From a checkpoint of a small transformer trained on Wikipedia: 4 heads of 32.
Each number is 128 + 32 x the weight over its row's rms, rounded and kept within 0 to 255. Layers, rows and columns count from 0. The size above them is the row's rms in percent of the matrix's.

# layer 2 attention query, 128x192, rms 0.142, rows 0-31, columns 0-95
size [ 63  65  79  89  92  85  96  97  98 103 101  93 102  95  91  99 121  86  79  62  91  86  84 110 100  92  98  94  94  89 101 112]
[[185 142 141 113 146 148 110 127 128 126 133 132 103 108 123 117 149  97 128 108  92 124 147 160 124 119 161  83  21 157 122 144 129 136 118 109 143 101 139  80 115 170 125 143 185 117 112  89  92 166 150 114 135 161 125 147 192  75 159 165 106 167 136 200 113  73 197 201 118  63 105 137 109 116 140 109  88 103  79 122  88 154 116 102 179  80  98 142 113 152 113 111 116  80 130  84]
 [182  81 106 112 202 144 115 142 101 127 208  90 129 133 129 157  82 155 109 131 121 189  94 150 144 124 132 112  89 125 115 183 105  97 116 166 129  85 173 135 112 156 138 169 156 128 158 106  85  75 157 140 114 119  88 103 173 131 161 166 118 179 126 186 145 107  97 129  89 120 168 192 103 119 153 138 125 156  97 132 141 137 113  87 163 115 149 128 136 118 145  99 129 117  88 165]
 [ 99  87 101 152 145 165 180 187 144 132 153  90 191 148 196 187 135 140 104 115 128 128 101 127 149 111 168 186 117 118  97 116 142 148 127 126 104 155 160 156 159  54 157 132 116  46 108 164  85 102  95 137 139 119  76 103  97 123 110  58 162 130 162 112 143 178  99  94  81  98 163  86 125 114  68 134  55 136 166 131 101  80 131 138 151 183 142 114 174 137 117 128  71  95  99 125]
 [101 128 141  97 122 116  57 144 154  85  47 161 127 142  58  58 137 113 116  93 129 104 102  90 100 107  67 110 158 116 124  94 101 151 100 100 180 125  76 113  91 122 107 139 157 145 164  82 169 159 226 144 155 153 124 119 168 148 130 178  92 123 136 133  76  71 135 117 141 126 100 143 114 159 163 135 156  97 121 174 121 174 109 159 152  88 116 135 147 109 152 167 191 155 135  95]
 [ 70 183 151 120 130 112 126  80 148 136  75  77 130 119  85 107 118  67 161 135 109 136 107 125 162  82  97  82 136 122  73  99 130 126 128 123 198 144 154 142  28 149 130 159 177 116 154  82  47  88 197 133 145  97 136  59 140  68 132 138 107 135 115 143 184 156 164 114 125 183 163  99 122 181 156 137 136 136 130  69 137 152  87  60 154 123 131 139  99 109 118 122 139 150 100 164]
 [152 172  85  86  99 124  88 113 184 115  82 127 141 133 110 108 145 121 166  78 121  66 141  98  93 149 131  90 169 113 189 104 121 163 119 131 172 121 138 106  48 129 130 121 144 183 138 121 164 158 148 144 113 108 137 140 148 147 108 158 139 126 139 134 171  81 103 123 123  82  98 167 134 154 166 131 150 102 132 147 166 174 141  83 150  86 177 104 157 106 160 131 185 147 157  60]
 [167 114 126 134 109 118  60  50 171 124  96  90 106 115 112 129 113 137 176  99 127 136 158 115 149 138 156 127 141 104 150 139  55  96  71 140 148  76 174 121 122 123 101 143 133 198 164  82 144  77 166  93 106 118 159  80  81 178 203 122 170 139 140 133  88 122 174 134 122  97 152 146  99 217 153 154 208 104 125 142 146 153 132 116  94  82 207 123  89 114 170  98 124 121 103 111]
 [129 123 125 122 130 161 161  93 141 122 124 103 179 126 209  90 156 118 118 179  73 159 157 121 109 154 132 204 132 182 148 199 146 108 122 192 118 136 131 153 136 163 148 147 110 120 100 124  49  48  44 106  81 102 154  88 100 120 113  86 112 110 109 105 156 138 134 149 105  89 138 169 139 143 111 136 119 138 140 118 146 119 118  96 138 141 186 144 127 127 101 135  77  62 145 158]
 [126 128 123 154 125 177 164 169  82 161 184  85  81 185 125  85 115 139  65 105 104 173 120 169 180 110 129 165 163 119  74 132 180 144 139 126 120 105 143 116 108 159 136 182  87  87 102 146  81  37 127 104 147 158 130 142 144 125  80 120 123 138 147 111  96 141 111 100 170 127 125 138 123  89  92 135 135 139 111  86 129  49 137 137  77 132 149 152 117 148 119 107  65 114 141 167]
 [144 104 110  92 150 142 107 125 146  82  94 103 116 164 139 148  95 146 133 101 166 118 103 156  83 131 108  95 184  46 167  72  88 132 170  90 163 143 130 111 144  87  62 209 176 173 176 117 166 142 150 158 121 121 111 104 133 120 165 186 129 166 125 153 121 110 122 124 182 179  49 162 108 120 159 140 137 105 120 196 140 132 115 148  89  91 139 149 176  89 166 136 125 177 126 107]
 [136 141 108 185 132 124 148  87 125  94  53  88 134 109 145 153 168 115 143 116 102 107 152 183  96 177 153  79  69 183 140 171  81 145  74 137 103  64 141 125 158  89 141 141 171 118 119 149 109 176 113 156 163 102 140 172  73 169 114 129 147 120 176 141 147 169 130 157 132  80 120 147 167 150 175 117 100 119 187 123 216 136 108 126 150 149 114 100  56 152 111 145 129 117 115 148]
 [133 127 115 119 130  99 149 128  97 121 140 152 191  85 112 125 148 155  83 162 112 130 181 136 145 154 194 150 161 128 137 188  97 145 148 100 139  95 153 147 101 113 132 152 155  72 114  88 162 109 165 116 150 129  78  79 135 108  85 152 118 138 139 125 167  99 141 173 112 132 149 106  87 110 122 126  62 181 128  85 133 153 106 121 145 130 147 128 118 163  94 112  86  90 116 147]
 [108 115  96 134 132 112 105 165 138  99 120 126 153  93 135 121 127  94 121 135 107 156 154  76 147 151 135 194 119 131 107  88 119 158 132 146 123  93 119 136 107  50 140 145 195 133 170 124 121 136  96 146 164 119  97 106 177 103  74  96  99 146 151 107  93 154 104 199  84 118 152 112 129 150 126  64 144 141 138 123 111 117 158 122 107 141  99 102 127 120  47 160  99 104 112 116]
 [107 110  86 166 121 131 140 159  83 142 118  63 136 155 191 135  97 135 154 146 108 178 164 104 118 147 125  88 196 125  27 121  92  62 101 207 126 134 144 143 143  71  98 124 114 175 154 134 163  87 107 173  83  76 192 109 124 128 154 140 140 119  96  91 167 118 122  80  57 180 134 126 102  74 134 124  92 158 123 131 133 107  90 201 164 136 139 137 129 153 121 110 139 161 140 115]
 [ 82 123 104  97 178 120 113  85 105 137 110  93 137  80  51 119 121  98 133 125  83 113  99 165 128  84 150 157 153 103 193 104 107 143 147 149 158  95 137 163 116  67  57 141 115 123 104  67  94 128 157 218 101 115  91 176 123 180 110 122 128  92  95 165 122 104 134 173 124 114 126 124 116 172 158 103 159 152 133 107 131 191 162 117 152 154 112 138 133 164 132  96  86 134 116  67]
 [114 103  87 132 131 152 127 127  77 138  95 111  99 142  98  80 185 120 106 171 170 163 135  81 181 101 154 116 163 175 145  99  60 123 135  86 122 153 130 122  95 123 127  96 150 186 107 111 153 122 170 109 150 154 106 149 158 126 163 103  68 133 128 128  79 168 131 104 120 149 158 209 165  86  98 149 154 167 163  68 141  56  74 146 135 110 134 166 182 126  66 127 107 155 119 158]
 [116  86 127 151 158 134 164 143 139 140 161 132 109 149 183 132 181 128 154 116 113 171 166 162 153 139 166 182 118 158 103 157  90 142 126 137  99 118 225  99 134  81 100 126  95 102  84 150  80  26  72  84 116 109  99 128 110 124 119  98 152 112 129 133 214 160 110 131 125 126 150 176 110 116 115  98 134 112 173  94 120 102 119 122 133 159 165  95 142 136 104 156  57  91  51 190]
 [ 67  95 142 160 101 102 205 197  81 132 182  98 122 124 170 115 165 122 122 132 106 139 158 140 154 117 138 195  87 126 101 184 124 141 106 118 113 117 158 130 130 137  97 156  82  52  85 146  78 145  70  79 104 120 140 166 102 135 110 117 126 154 116 144 166 150  51 101 126 113 142 120 128 136  68 114 126 128 175 100 119  97 134 131 125 180 154 106 127 137  94 146  77  62 133 201]
 [140  69 121 143  93 135  45  95 220 151 126 145 158 129 117 152 108 106  73 111 164 140 160 116  78 131 117  53 166 125 176 135 113 126  98 160 162 164 181  78  46 144 109 102 142 191 152 134 121 112 123 107 136 112  53 115  97 170 118 111 102 151 121 130 148 111 175 138 141 178 134 160 103 130 185 132 170  98 138 145 166 187 145  95 156  63 113 107 157  92 129  98 157 162 101 118]
 [185 104 179 120 156 116  51 167 181  95 115 123 162  83 135 104  94 188 118 127 127 136  78 150 136 117 195 118  60 164 102 118 123  94 115 162 144 125 103 126 108  98 140 115 124  63 145 129 136 116 112 108 157 130  69 109 115 133  66 131 124 143 137 117 129  99 151  90 149 112 135 120 115 177  99 122  67 129 100 128 120 177 120 125 153  70 109 161  95 111 106  73 126 114 108 143]
 [128 105 111 121  72 172  95 141  90 149 107 170 197 171 193 151 129 116 147 115  72 101  83 139 101 168 115 137 120  92 138 150 176 123 119 146 137 210 173 161 131 104 160 107  66  97 124 141 169 146  70 149 120 135 141 131 106 141 102 130 145 149 122 135 162 142 169  92 134 130  67  77 130 144 146  98 145 100 141 189 178 144  96 144  85 120 127 107 136 126 180 113 121 147 184 141]
 [187 181  88  96 182 154 150  96  98 110 153 148 132  91 142 137  46 163  82 109  99 147 101 153 148 141 158 101 139 129 160 102 125  97 133 126 152 121 150 107 187 115 124 122 133 108 128 114 159 117  83 122 125 101 108 146  71 158  94 119 196 125 129  67  57 114 145 137 118 131 149 105 135 126 160 173 190 158 122 141 203 130 158 155 167  86 162 138  91 113 114 130 186 145 142 105]
 [158 134 136 126 140 120 122 207 128 122 148  93 100  99 140 138 134 155  97 193 129 146 134 145 166 171 184 130  93  98 105 110 111 129  69 103 110 179 115 179 173 164 175  65 126 108 148  76 135 131 163 141 117  88 112  85 134 114 128 100 167 143  86 113  65 111 183  64 104  76 151 174 167 143 167 123 139 125 122 115 114 105  87 174 134 145  70 176  65 118  65  54 119 145 133 104]
 [101 159 118 128 148  85 130 110 137 124 117  79 142 177  68 110 155 136 167 118 152  76 103 117 110 142  60 105 164 106 118 136  23 109 135 164 154  62 129 127  57  73 105 124 120 183 140 140 123 119 142 150 121 112 155 117 136 143 121 163 118 116 165 133 127  94 130 128 116 107  98 107 133 150 185 128 171  73 146 154 157 125 140 108 109 127 206 130 145  84 134 110 145 202 138 109]
 [146 120 127 121  98  85 104 157 101 120 159 132 132 127 139 133  79 130  77 135  67 145 160 156 137  81 157 209 119 106 132 120 186  67 106 168 108 143  79 151 172  97 130 127 122  54 134 154 120 101  95 129 117 135  45 158 157  88 133 156 138 165 162 152 131 154 175 103 122 163 136 175 110 165  80 100 119 111 160 108 137  90 221 131 112 109  87 136 148 121  99 108  87  91 118 139]
 [109 134 198 184  76  53 135 124 108 135 137 149 184  99 142 163 164 142 133 134 112 101 135  61  77  98 161 102 118 129 115 151 159  92 161 143 118 125 146 124 111 119 127 111 163 107 146 117  67 170 104 179 105 116 115 124 199 165 109 170  76 149 167 112 126 161 129 202 130 126 179 141 105 244 108 121 137 169 154 128 125 126 143  86 155  91 130 142 147 107 120 113  90  86 137 169]
 [136 157 144 119 121 121 116 168 113 138 142 110 181 127  48 137 139 139 160  78 167 111 128 106 106  79 125  83 139 143 124 135  78 111 118 162 141 146  79 122 117 136 123 134  98 153 151 121 136 164 123 144 125 123 151 146  75 178 177 192 178  88 131 113  76  89  66 110  98 148  86 142 103 137 138  66 165 139 124 136 164 160  97 104 203  53 124 136 154 153 185  96 177 153 151 132]
 [106 116 106 159 101 110 127 135 174 122 140 106 188 133 123 144 140 204  90 214 148 173 212 173 130 101 132  98 127 134 120 136  89 178 102 141 126 134 123 174 183 118 127 130 100  91 110  91  95  58 108 128 135 111 160  54 110 137  96 100  95 156 111 149 156 159 107  97 156 121 122 122 134 166 107 133 130 140 210 104 111 134 120  80 155  96 148  84  96 153 137 108 145 154 110  82]
 [112 134 128 105  87 104 103 117 115 145 190 160 148 176 114 161  61 161 110 174 119 125 108 126 122 113  80 143 158 175 127 122  99 121 184 162 153 133  70  78 104 154 104 101 113 131 157  95 117 176 106 117 165 109  60 173 107 177 143 156 116 126 185 189 115  99 128 146 146 100 168 157 149 132 178 159 170 154  67 137 113  94 126  84 146 122 159 149 102 108 121  99 163 152 159  92]
 [123 101 121 150  90 140 140 113 146 118 170  63 193 177 151  28 137  93 157  89 141 109 125 172 106 172 180 154  63 135 181  89 166 154 173  79 140 146 104 128 207 135 168 157 102 120 106 136 159 166 108 113 119 150 164  70 133 145 139 143  93 151 173 102  96 152 137  39 100 114 140 187 114 141 127 138 124 108 139 151 142 144 134 192 108 125 101 115  83 153 123  99 192  89 125  97]
 [171 136 146 117 129 181 132 123 151 172  89 110 110 118 146 144 126 170 114  78 109 144 121 140 127 100 217 111  89 118 128 144 158 132 141  67 111 142 202 139 140  52 130 130 138  85 148 169 157 108  76 106 159 164 106 161 142 162  92 129 149 201 155 114 127 151 167 132 120 117  93  62  92 101 117 160 164 153 128 116 117  87 119 128  49 151 151 150 213 108 131  95 107 118 137 103]
 [ 96 114 116 105 103 120  93 124 144 138 108 175 133 124 109  84  85 142 138 122 143 107 112 105 140 140 116  99 140  56 151  66  72 104 170  93 168 103 139  40 153 167  99  76  96 121 163 147 183 113 133 105 140 151  99 117 130 131  76 121 118  95 147  77 154 146 163 114 125 125 140 105 109  77 136 121 187 112 114 109 166  81 161 152 100 141  99 176 143 175 158 161 112 120 118 162]]
# layer 2 attention key, 128x192, rms 0.148, rows 0-31, columns 0-95
size [ 96  75  77  89  88  81  92 107 104  94 101  96 104  97  98 105  66  81  77  74  93  95 107 119 116 124 104 101  96  88 108 109]
[[124 135 187 115 116 107 149 136 106  99 133 104 152 177 126 126  55 133 123 100 165  75  86 158  47 143 110 111 139 122 170 122 140 101 149 147 109 164  93 171 120 167 113 138 137 116 147  73 186 215 172 144  92 117 140 108 152 116 134 142 132  63 135 143  74 108 132 114 121 101  82 141 205 123 174 143 108 149 124 157 148 158 138 144 106 134  94 184 103  93 129 106 208 133 202  83]
 [103 127 140  82 101 125 122  88 163  81  69 132 162 158 134  90 113 149 123 149 190  85 111 148 134 136 118 104  82  69 147 102 139 119 168  81 135 141 108 149 170 127 117  69 187 115 164 124 135 165 105 150 145 144 119 132 144 152 147 121  59  59 139 139 124 140 216 130 118  86 155 146 118 125 146  66 181 123 141 128 111 130 146 152 109 114 139 151  89  96  93 146 130 121  90 107]
 [151 140  93 149  85 106 137 111 125 144 105 169  94  98  63 116 187 106  77  99  47  86 134 112 159 150 102 108  99 128 105 165 131 159 128  97 111  52 164  80 131 100 151 170 158 118 106 107 142 139 120 127 127 158 133 157 174 161 108  83 116 182 214 161 130 158 131 109 165 103 187 122 105 133  90 134 130 101 125 106 189  87 163 152 132 133 138 139 130 195 111 135 106 128  88 146]
 [157 159 163 137 167  83 144 169 157  96 119 168 114 105 160 137 155  88 139 147 142  91 182 156 110 140  89 121 145 136 171 190 128 134 230 136 109 155 144 132 131 203 185 168 162 139 118 116 143  96 141  81  71  80 116 150  83 174 155 107 130  89  97 111 146 103 114 127 127 158  94  93 142 132 175 126 170 139 121 147 171 106  79 100 114 125 165 132  77  94 168 133 131 139 154  84]
 [123 103 121  69 152 105 119  99 141  90 118 193  55 123 122 196 191 121 171  85 140  96 122 125 128 161 104 151 133 113 150 167 143 155 139 122 116  53 166 121 172  93 102  67 105 116 119 141 229 136 172 155 150 150  93 160  87 126 119  94  78  80 161 142 141  80  95 103 139  99 127 136 107 114  97 113 126 140  93 104 108 101 147 124  90 132 164 111 130 103 199 220  86 168  71 106]
 [132 105 231 120 157  61 138 149 182  66 151 169  94 112 103 135 117 163 114 167 150 100 157 126 174  96  95 101 105 166 102 125 106  58 197  98  94 138 130 104 163 123 132 186 205 174 125 166 153 136 108 125  85  91 168 146 109 123 106 148 134 128  94  94 127 100 107 117 148 157 135 128 138 158 152 143 142  94 108 145 123 118  72  91 141  99 114 111 150 150 140 114 135 150  99 141]
 [112 120 149 132 153 107 182 125 155 120 154 211 106 102 135 134 106  70  84 149 115 135 115 164 135 143  71 149 143 114  94 121 144 166 142 124 149 133  94 201 161  80 137 160 177  63 163  60 191 116 116 126 156 151 122 104 155 176 167 116 149  77 101  67 135 134 148 168 124 172  75 116 118 113  50  81  83 142 154 150 149 142 136 125  50 108  91 135  77 125 162 114 170 113 138 131]
 [145 191 154 130 163  95 138 104 161 123 159 108 116 128 109 171  59  93 177 163 147 109 132 132 149  99  87 146 140 109 119 120 116 125 134 116 116  98 124 115  95 133 160 178  94 131 109 117 185 148 169 111 207 106  71 185 106 179 104 132  99 157  93 108 105 135 118 120 154 139 165 119 119  81 154 185 105  64 125 103  95 148 138 120 121 109  94 122 191  95 106 126 163 112 126 126]
 [130  87 126 121 116 168 103 114 170 198 113 168 144  77 131 116  94 115 128  91 126 134 139 122 170 135 154 128  76  99 116 134 129 124  78 128 132 150 119 164 153 114 104 141  90 110 101 128 121  74 146 150 144 219 199 120 162 153 133  77 174 129 157 128 112 128 181 112 136 100 105  96 116 119  60 130 100  73 105  89 151 105 163 159 116 170 104 196  82 177 126 107  84  79 113 158]
 [127 111 116 106 123 185 111 113 155 145 157  67 133 145 150 117 174  65 172 147 101 132  93  70 165 124 188 105 122 113 120 177  98 104  90  41 133 132 120 117 105 130 162 134 125  55 111 182 117  75 101  54 181 120 142 137 108 175  89  97 165 176 133 128 180 170 149 129 109 117 175 109  91 110 106 120 168 105 133  98 116 148 108 121 136 226 101 144 144 182 130 180 102 104 101 174]
 [153 165 160 143 120 116 175 189 118 131 138 120 107 129  85 141 144 159 121 167 156 198 116 127  98 182 133 169 112 123 126 100 156 176 183 163 139 161  66 149 185 151 135 171  43 195 103 115 119 110 145  74 122 150  92 109 114 132 136 127 153 108  94 115  98 154  55 124 190 158 129  74 110 133 122 165 152 103 117 147 118 112 190 178 133 136 152  55 169 102 138 123 165 135 149 120]
 [112  66 157 113 121  77 130 130 171 103 115 163 164 147 129 133 135 141 172 106 158 135  82 127  60  81 111 144 120 162 176  71 142 122 146 122  76 142 140 161 112 138  68 143 165 152  68 147 124 144 122 125 124  82 128 222 157 118 147 158 134 105  95  84 144  63 144 134 138 124  99  84 127  99 137 141  72 179 120 174 125 186 123 183 101 191 133 140  71  99 115 121 147  67 147 149]
 [161  68 163  90 157  66 175 160 167 100 107 118 115 109  90 120 134 145 163 164 117 150 131 126  90 139 112  88 128 122 154 131 183  97 102 118 139 145 117 181 167 133 143 113  82 145  79 120 130 155  79 165 169  59  74 136 116 166  84 108 118 134 105 168  78 128 129 141 119 152 146 101 142 132 115 211 106 107  78 126 113 125 131 112 184  94 100 137 107 129  97  58 154 173 133 151]
 [165 139 127 153 187 121 115  93 164 135  87 112 155 187 122  97 187  89 215 130 160 105  90 161 160 121 136 106  90 115  92 109 148 171 138  88 129 145 110 103 128 173  96 116 114  95 143 167 139 117 125 123 167 149 101 135 136 123 141  96 115 178  79 120 170 107 142 135 198  96 137  90 128 184 141 102 189 199 120 217  50 138 167  68 158 132 150 161 115 122 175 127 127 152 178  88]
 [120 152 179 148 134 142 153 143 125 124 148 133 129 109 150 112 108 128 146 159 150 133  84 166 114 138 114 111 106  95 157 121 161  77 134  58 146  97 141 130 133 143 198 152 123  93 142 115 129 159 101 127 142 167 132 109 162 148 177 106 109 171 210  89 149 158 152 140  99 163  86  84 121 131 129 163  93 137 157 129  89  77 139 218 126 137 129 156 111  90  57 169 150 151 125  95]
 [154 149 157  75  94 154 121 139 175 152  92 103  88 200 157 133  73 124 127 118 123  95 124 165  86 162  86 136 134 156 110 121 139 154 107 172 100  86  84 111 172  94 167 153 153 123 144  80  79 102 113 120  57 134 153  92  92 200 109 132  92 125 136 119 177 148 167 178 176 109 130 146 163 126 201 144 109 136  80 170 139 158 130  85 113 108 121 147  74 126  80 116 153 125 147 124]
 [ 69 166 108 173 112 172 103 132 119 176 123 143 135  80 102 120 139  72 141  57 102 129 143 141 161 118 126 117  87  62 117 112 163 150 115 109 140 162 137 137 114 161 125 114  94 134 159 152 132 167 126 117 128 207 160 136 113 161 121  95  75 196 132 165 133 209 126 163 133 130 163 110  70 135  33 146 153 120 152  79 157  78 146 152 127 142 124 111 148 126 119 126  75 107  62 152]
 [104 117  68 129 131 165 113  81 144 158 135 131 106 112 121 128 113 137 123 102 143 156 165 116 193 130 153 119 127 109 109 130 104 126 187 152 123 124 158 132  52 161 115 178 118 133 121 191 109 132  65 125 142 169 231 134 161 143 107 125 107 115 147 108 137 169 143 165 128 127 187 147  92 107  41 205 155 136 148  75 154  96 139 157 133 192 111 137  95 188 116 122  91 151 115 162]
 [173 109 107 108 125 105 176 134 121  54 192 176 117 132  95  87 146 140 125 127 110 120 130 156 134  96 118 157 140 106 178 140  91 124 197  82 162 115 184  95 164 135 162 141  91  95 133 118 181  91 127 131 121 101  92  97  89 144 142 118 138  55  95  95 117 104 127 119 139 136  75 156  99 188 145  47 133 175 133 131 105  91  95 138 111  86 147  91 132 153 177 118 153 170  68 163]
 [111 127  72 107 121 170 136  91 168 189 111 118 141 139 132  92 165 147 161  85 130 137 188 144 126 131  85 154 160 110 122 127 156 137  87 129 153 137 171 152 116 107 145 134 126  74  92 133  38 100 185 183  75 157  98  80 130 194 117 123 104  87 127 144 137 155 140 104 127 104 126 125  91 157 134  68 132  86  72 121 122  99 147 106  79 167 104 133 148 149 125 126 112 116  99 131]
 [ 87 132 112 160 120 126 144  69 146 142 167  32 169  91 100 104  98 130 120 135 133 142 206 125 194 115 152 116 115 127 153 124  94 108 134 119  80 117 118 100 121 127 133 168 144 182 160 105 145 149 236 124 140  90  80  36 140 105 127 101 114 128 151 146  84 104 124 147 166 123  96 136 157 142 163 122 175 137 124  69 153 145 134 115 132 153 166 134 116 186 126 121 118  52  98  78]
 [127 105  99 117  70 164 151 113 125 168  52  67 115 153 147 117 121 163 154 105 161 145 145 115 148 132 145 148  67 121 103 158 129 185 101 116 127 127 201 119 171 118 184 127  61  88  69 142 109 142 163 138 139 176 162 125 176  66 109 117 126 125 160 210 184  93 154  87 184 173 105 124  74 150 101 115 123  97  74 124 101 116 147 179 138 142 122 190 141  89 115 125  60  81  95 151]
 [176 107 111 135  77 157 146 104 123 135 114 124  38 129 149 114 110 140 132  92 124  83 191 155 148 114 163 149 124 120 156 125 147 176 152 118  86 102 119 111 172  89  83 165 117  90  74 147 153 111 109  97 138 179 109 171 172 168 137 113  91 118 145 103  88 109 115 147 131 154 154  72 119  95  95 136  93 134 100 125 141 100 151 100  90 123 121 152 153 163 133 176 100 116 175 142]
 [145 145 147 126 119  97 118 144 173 116 155 150 128 143 115 155 115  97 158 124 168 154 141 152  75 112  61 106  84 129 132 140 108 133 136 159 124 156 114 138 101 162 116 166  87 170 112 101 157 157 133 143 133  90 116 122  91 169 168 121 106 104  68 199 101 139 114 133 170 133 110 182 174 148 171 177 160 119 164 131 131 144 113  97 180  67 126  65 151 122 179 174 153 217 126 103]
 [106 110 173 129 110 107 126  90 134  62 136 108 150 158 155 131 140 117  92 132 177  69 136 149 102 170 111 136 105 229 146 168 141 100 182 138 137 144  98 111 121 166 162 109 166 169 130 155 129 165 138 128 153  83 159 130 107 129 129 151  81  97  93 128 143 128 126 145 105 129  80 174 157 165 161 139 163 136 138 135 108 173  73  80 153 137 152 102 128  88 177 126 166 114 163  92]
 [107  76  62  99  79 184 145 118  98 199 161 147 104  76 109 115 143 133 112 143 101 150  94 216 143 127  93 150  99 139 127 132 140 121  77 112 123 161 135 125 124  56 121 155  62 122  88 163 132  95 174 100 147 165 128 178 144 102 104 134 158 154 164 182 134 136 150 118 111 171 144 130 122 106  80 138 104 127 151  91 156 129 176 168 108 189 109 172  85 151 109  90 121  68 144 115]
 [163 111 108 184 162 122 134  95 118 128 135 144 122 121 120  90 100 125  89 121  71 128 154 158 173 125 149 232 129 111 104 110 107 133 105  80 126  62 155 140 111 142 134 101 126 111  98 137  86  97  82 148 150 192 132 160 158  89 122 171 127 167 179 128 113 161 152 155 130 115 184 167 108 163 104 123 130 140 115 104 151  76 104  94 151 187 156 122  76 115 134 145  97  86  92 179]
 [151 138 110 171 135 102 157 131 121 162 189 177 116 166  89 128 168 133 117  56 111 139  53 124  90 135  93 117 112  85 207 136 114  89 130 108 131 138 129 173 143 152  96 178 166 147 139  65  78 156  92 156 109 139 157 134 109 114 238 119 190 138  91  88 127  91 135 122 140 124 144 118 127  58 137 134 197 134 130 166 116  86 121 177 137 143 127 127 139 141 132  67 140 134 179 158]
 [177 110  85 171 172 128  60 131 121 113 111 141  76  92 143 141 161 152 182 110 186 123 149 147 152 132 143  93 112 105 104 143 127 119  95 117 142 116 159 101 171 103 110 145 110 168 100 145 137 102 155 142 123 155 160 117 156 110 129 120  94 106 121 151 172 176 125 157 154  97 149 104 121  97 119 110 148  95 137 102 143 144  55 121 142 132 128 127 141 115  68  38 119  80  89 128]
 [114  86 145 120  88   9 172 171 122 165 148 192  52 128 153 116 127 102 104 181 135 155 167 139 159 134  82  92 120 169 133 165 166 139 111 125 104 134 174 128 138  85 199 115 153  73 157 160  71 147 112  98 101 127 100 147 116  95 117 111  67 149 110 165 111 130 113 209 110 108 115 116 139 101 117 118 137 123  99  90 178 162 117 118 160 183  95  98 143 133 108 104 102  80 112  96]
 [128 121 115 111 137 106 129 166  92 119 147 109 140 164 126 111 110  74 154 154 155 114 128 105 119 120 109 107  78 112 135 139  93 160 124 166 152 175 127 110 119 137 109 165 223 134 112 119 117 155  98 150 101 115  40  91 179 163 138 184 135  93  85 139  74  88 113 133  95 139 119 141 132 157 130 136 153 142 204 136 166 136 129 123 130 169 110 138 121  79 132 189 148 144 109 114]
 [185 117 161 146 145 158  82 139 122  93 141  82  90 137 131 149 121 118 146 120  99 134 159 138 107 110 147 133 139 183 200 186 121 124 119  81  96  98 125 134  85 153 121 144 118  88 118  71 108 107 122 128 100 118 129 132 101 135 123 235 132 127 109 175 124 111 168 125  70 114  63 183 134 107 203  79 142 111  99 163 131 151  82  67 146 139  79 175 108 107 119 136 118 144 141  72]]
# layer 2 attention value, 128x192, rms 0.141, rows 0-3, columns 0-95
size [ 94 103  95 112]
[[106 171 121 136 123  77 126  54 107 151  97 150 100 151  84 179 172 146 179 125 118  85 107 123 135 134 127 185 102 127  85 119 150 116 105 125 116 161 115 106 162 172 105 157 136 129 122 141 113 123 114 122  97 180 162 154 162 104 157 112 136 198 123 174  93 186 135 170 105 144  75 252 130 146 136  99 109  93 115 138 210 154 144  96 177 159 135 140 117  88 126  50 151 134 156  77]
 [179 134  85 148 108 124 123  90 150 123  67 125 158 106 127 138 125  73  74 107 153 124 109 146 120 146  98 110 129 172 157  96 171  94 116  69 102 170 124 137 117 141 169  72 140  94 116 159 141 144 191 122 166 134 142 182  77 115 132 133 122 111 161  98 107 150  61  40 162 130 133 141 133  65 118 144 128  84 149 232 131 114 132 142 116 129  92 137  85 118 140 101 128 142 115 116]
 [144 145 177  66  99 140 130 105 100 147 158 144 118 144 111 130 131 158 117 105 116 132 153 133 144 143 151  98  79 173  96 121 104 174  92 156 139  74 122  87 118 176 139 145  73 169 209 225 139 129  90 148  54  94  78 125 141 107 111 175 162 167 107  87  93 132 138 123 163  25 120 150 151  82 134 137  93 181 107 114 125 154 118 124 113 131 114 157 194 114  74 178 112 131 160 135]
 [147 142 139 152 133 100 174 144 150 135 123 119  78 124 141 164  68 154 151 174 155 103 142  89 110  98 159 157  98 123 175 129 126 161  91  82 103 108  96 157 123 208  40 164  93  89 172 131 119 165  97  87  96 106 128 154 113  98 134 152 187 126 102  58 157  88 157 158 103 218 134 170 150 143 134 153  64  64 112 158 147 155 129 118  80  74  89 133 104 168 152 143 149 149 156 113]]
# layer 2 attention output (transposed), 128x192, rms 0.153, rows 0-3, columns 0-95
size [101 108 102 110]
[[130 108 131  90 129 136 144  74 134  91 183 141 142 129 145 119 157 132  94 142 120 148 127 116 145 113 169 104 152 138 137 152 200 186  93 123 103 131  86 124 160  97 103 163 137 141 174 146 121 107  96  88 109 135 113  83 158  97 131 149  96 142 165 121 164 130 135 119  73 146 118 192  44 127 106 126 127 125 124 135 157 103 171 151 100 134 151  62 140 108 187 170 124 203  60  98]
 [174 146  70 122 123 120 106 129 147 141  95 117 167  88 113 132 131 145 107 102 123 195 130 121  68 140 178  65 192  89 179 177 136 100 143  62 170 123 111 121 110 175 131  73 123  68 163  93 223  78  97 127 105 156 147  75 127 129 182  83 102 112 123 141 125 145  69 109 127  95 117 178  80  84 168 120 137  88 133 128 157 115 131 147 117 152 110 134 129 130 100 119 145 121 175 125]
 [ 91  93 148 134 129  99 135 132 163 105  84 177 143 105  86 145  75 103 157 140 163 106  94 100 124 141  99 130 106 166 146 169  92 137  89 129 142  95 132 148 135 153 109 158 107 143 163 136 173 110  96  90 118  97  32 200 104 136  77 191 151 114 147 103 139 106  95 119 115 123 127 185 101 166 101 132  71 134 136 148 111 108 104  95 160 146 130 133 121 113 133 157 124 118 137 147]
 [156 128 142 117 164 146 106 123 129 159 155 106  80 162 139 119 117 131 105 133  95 100  93 147 115 147 196  57 142  99 125 152 195 164  97  95 141 154 151 130 216 107 107 120 165 120 108 133 150 147  61  79 139  85 140 129 134 165  98 127 134 159  85 134 169 166 216 145 151 186 150 183 137  71 146 148  85 101 168 179 128  90 124 117 167  86 160  88  67 159 151 104 107 130 133 135]]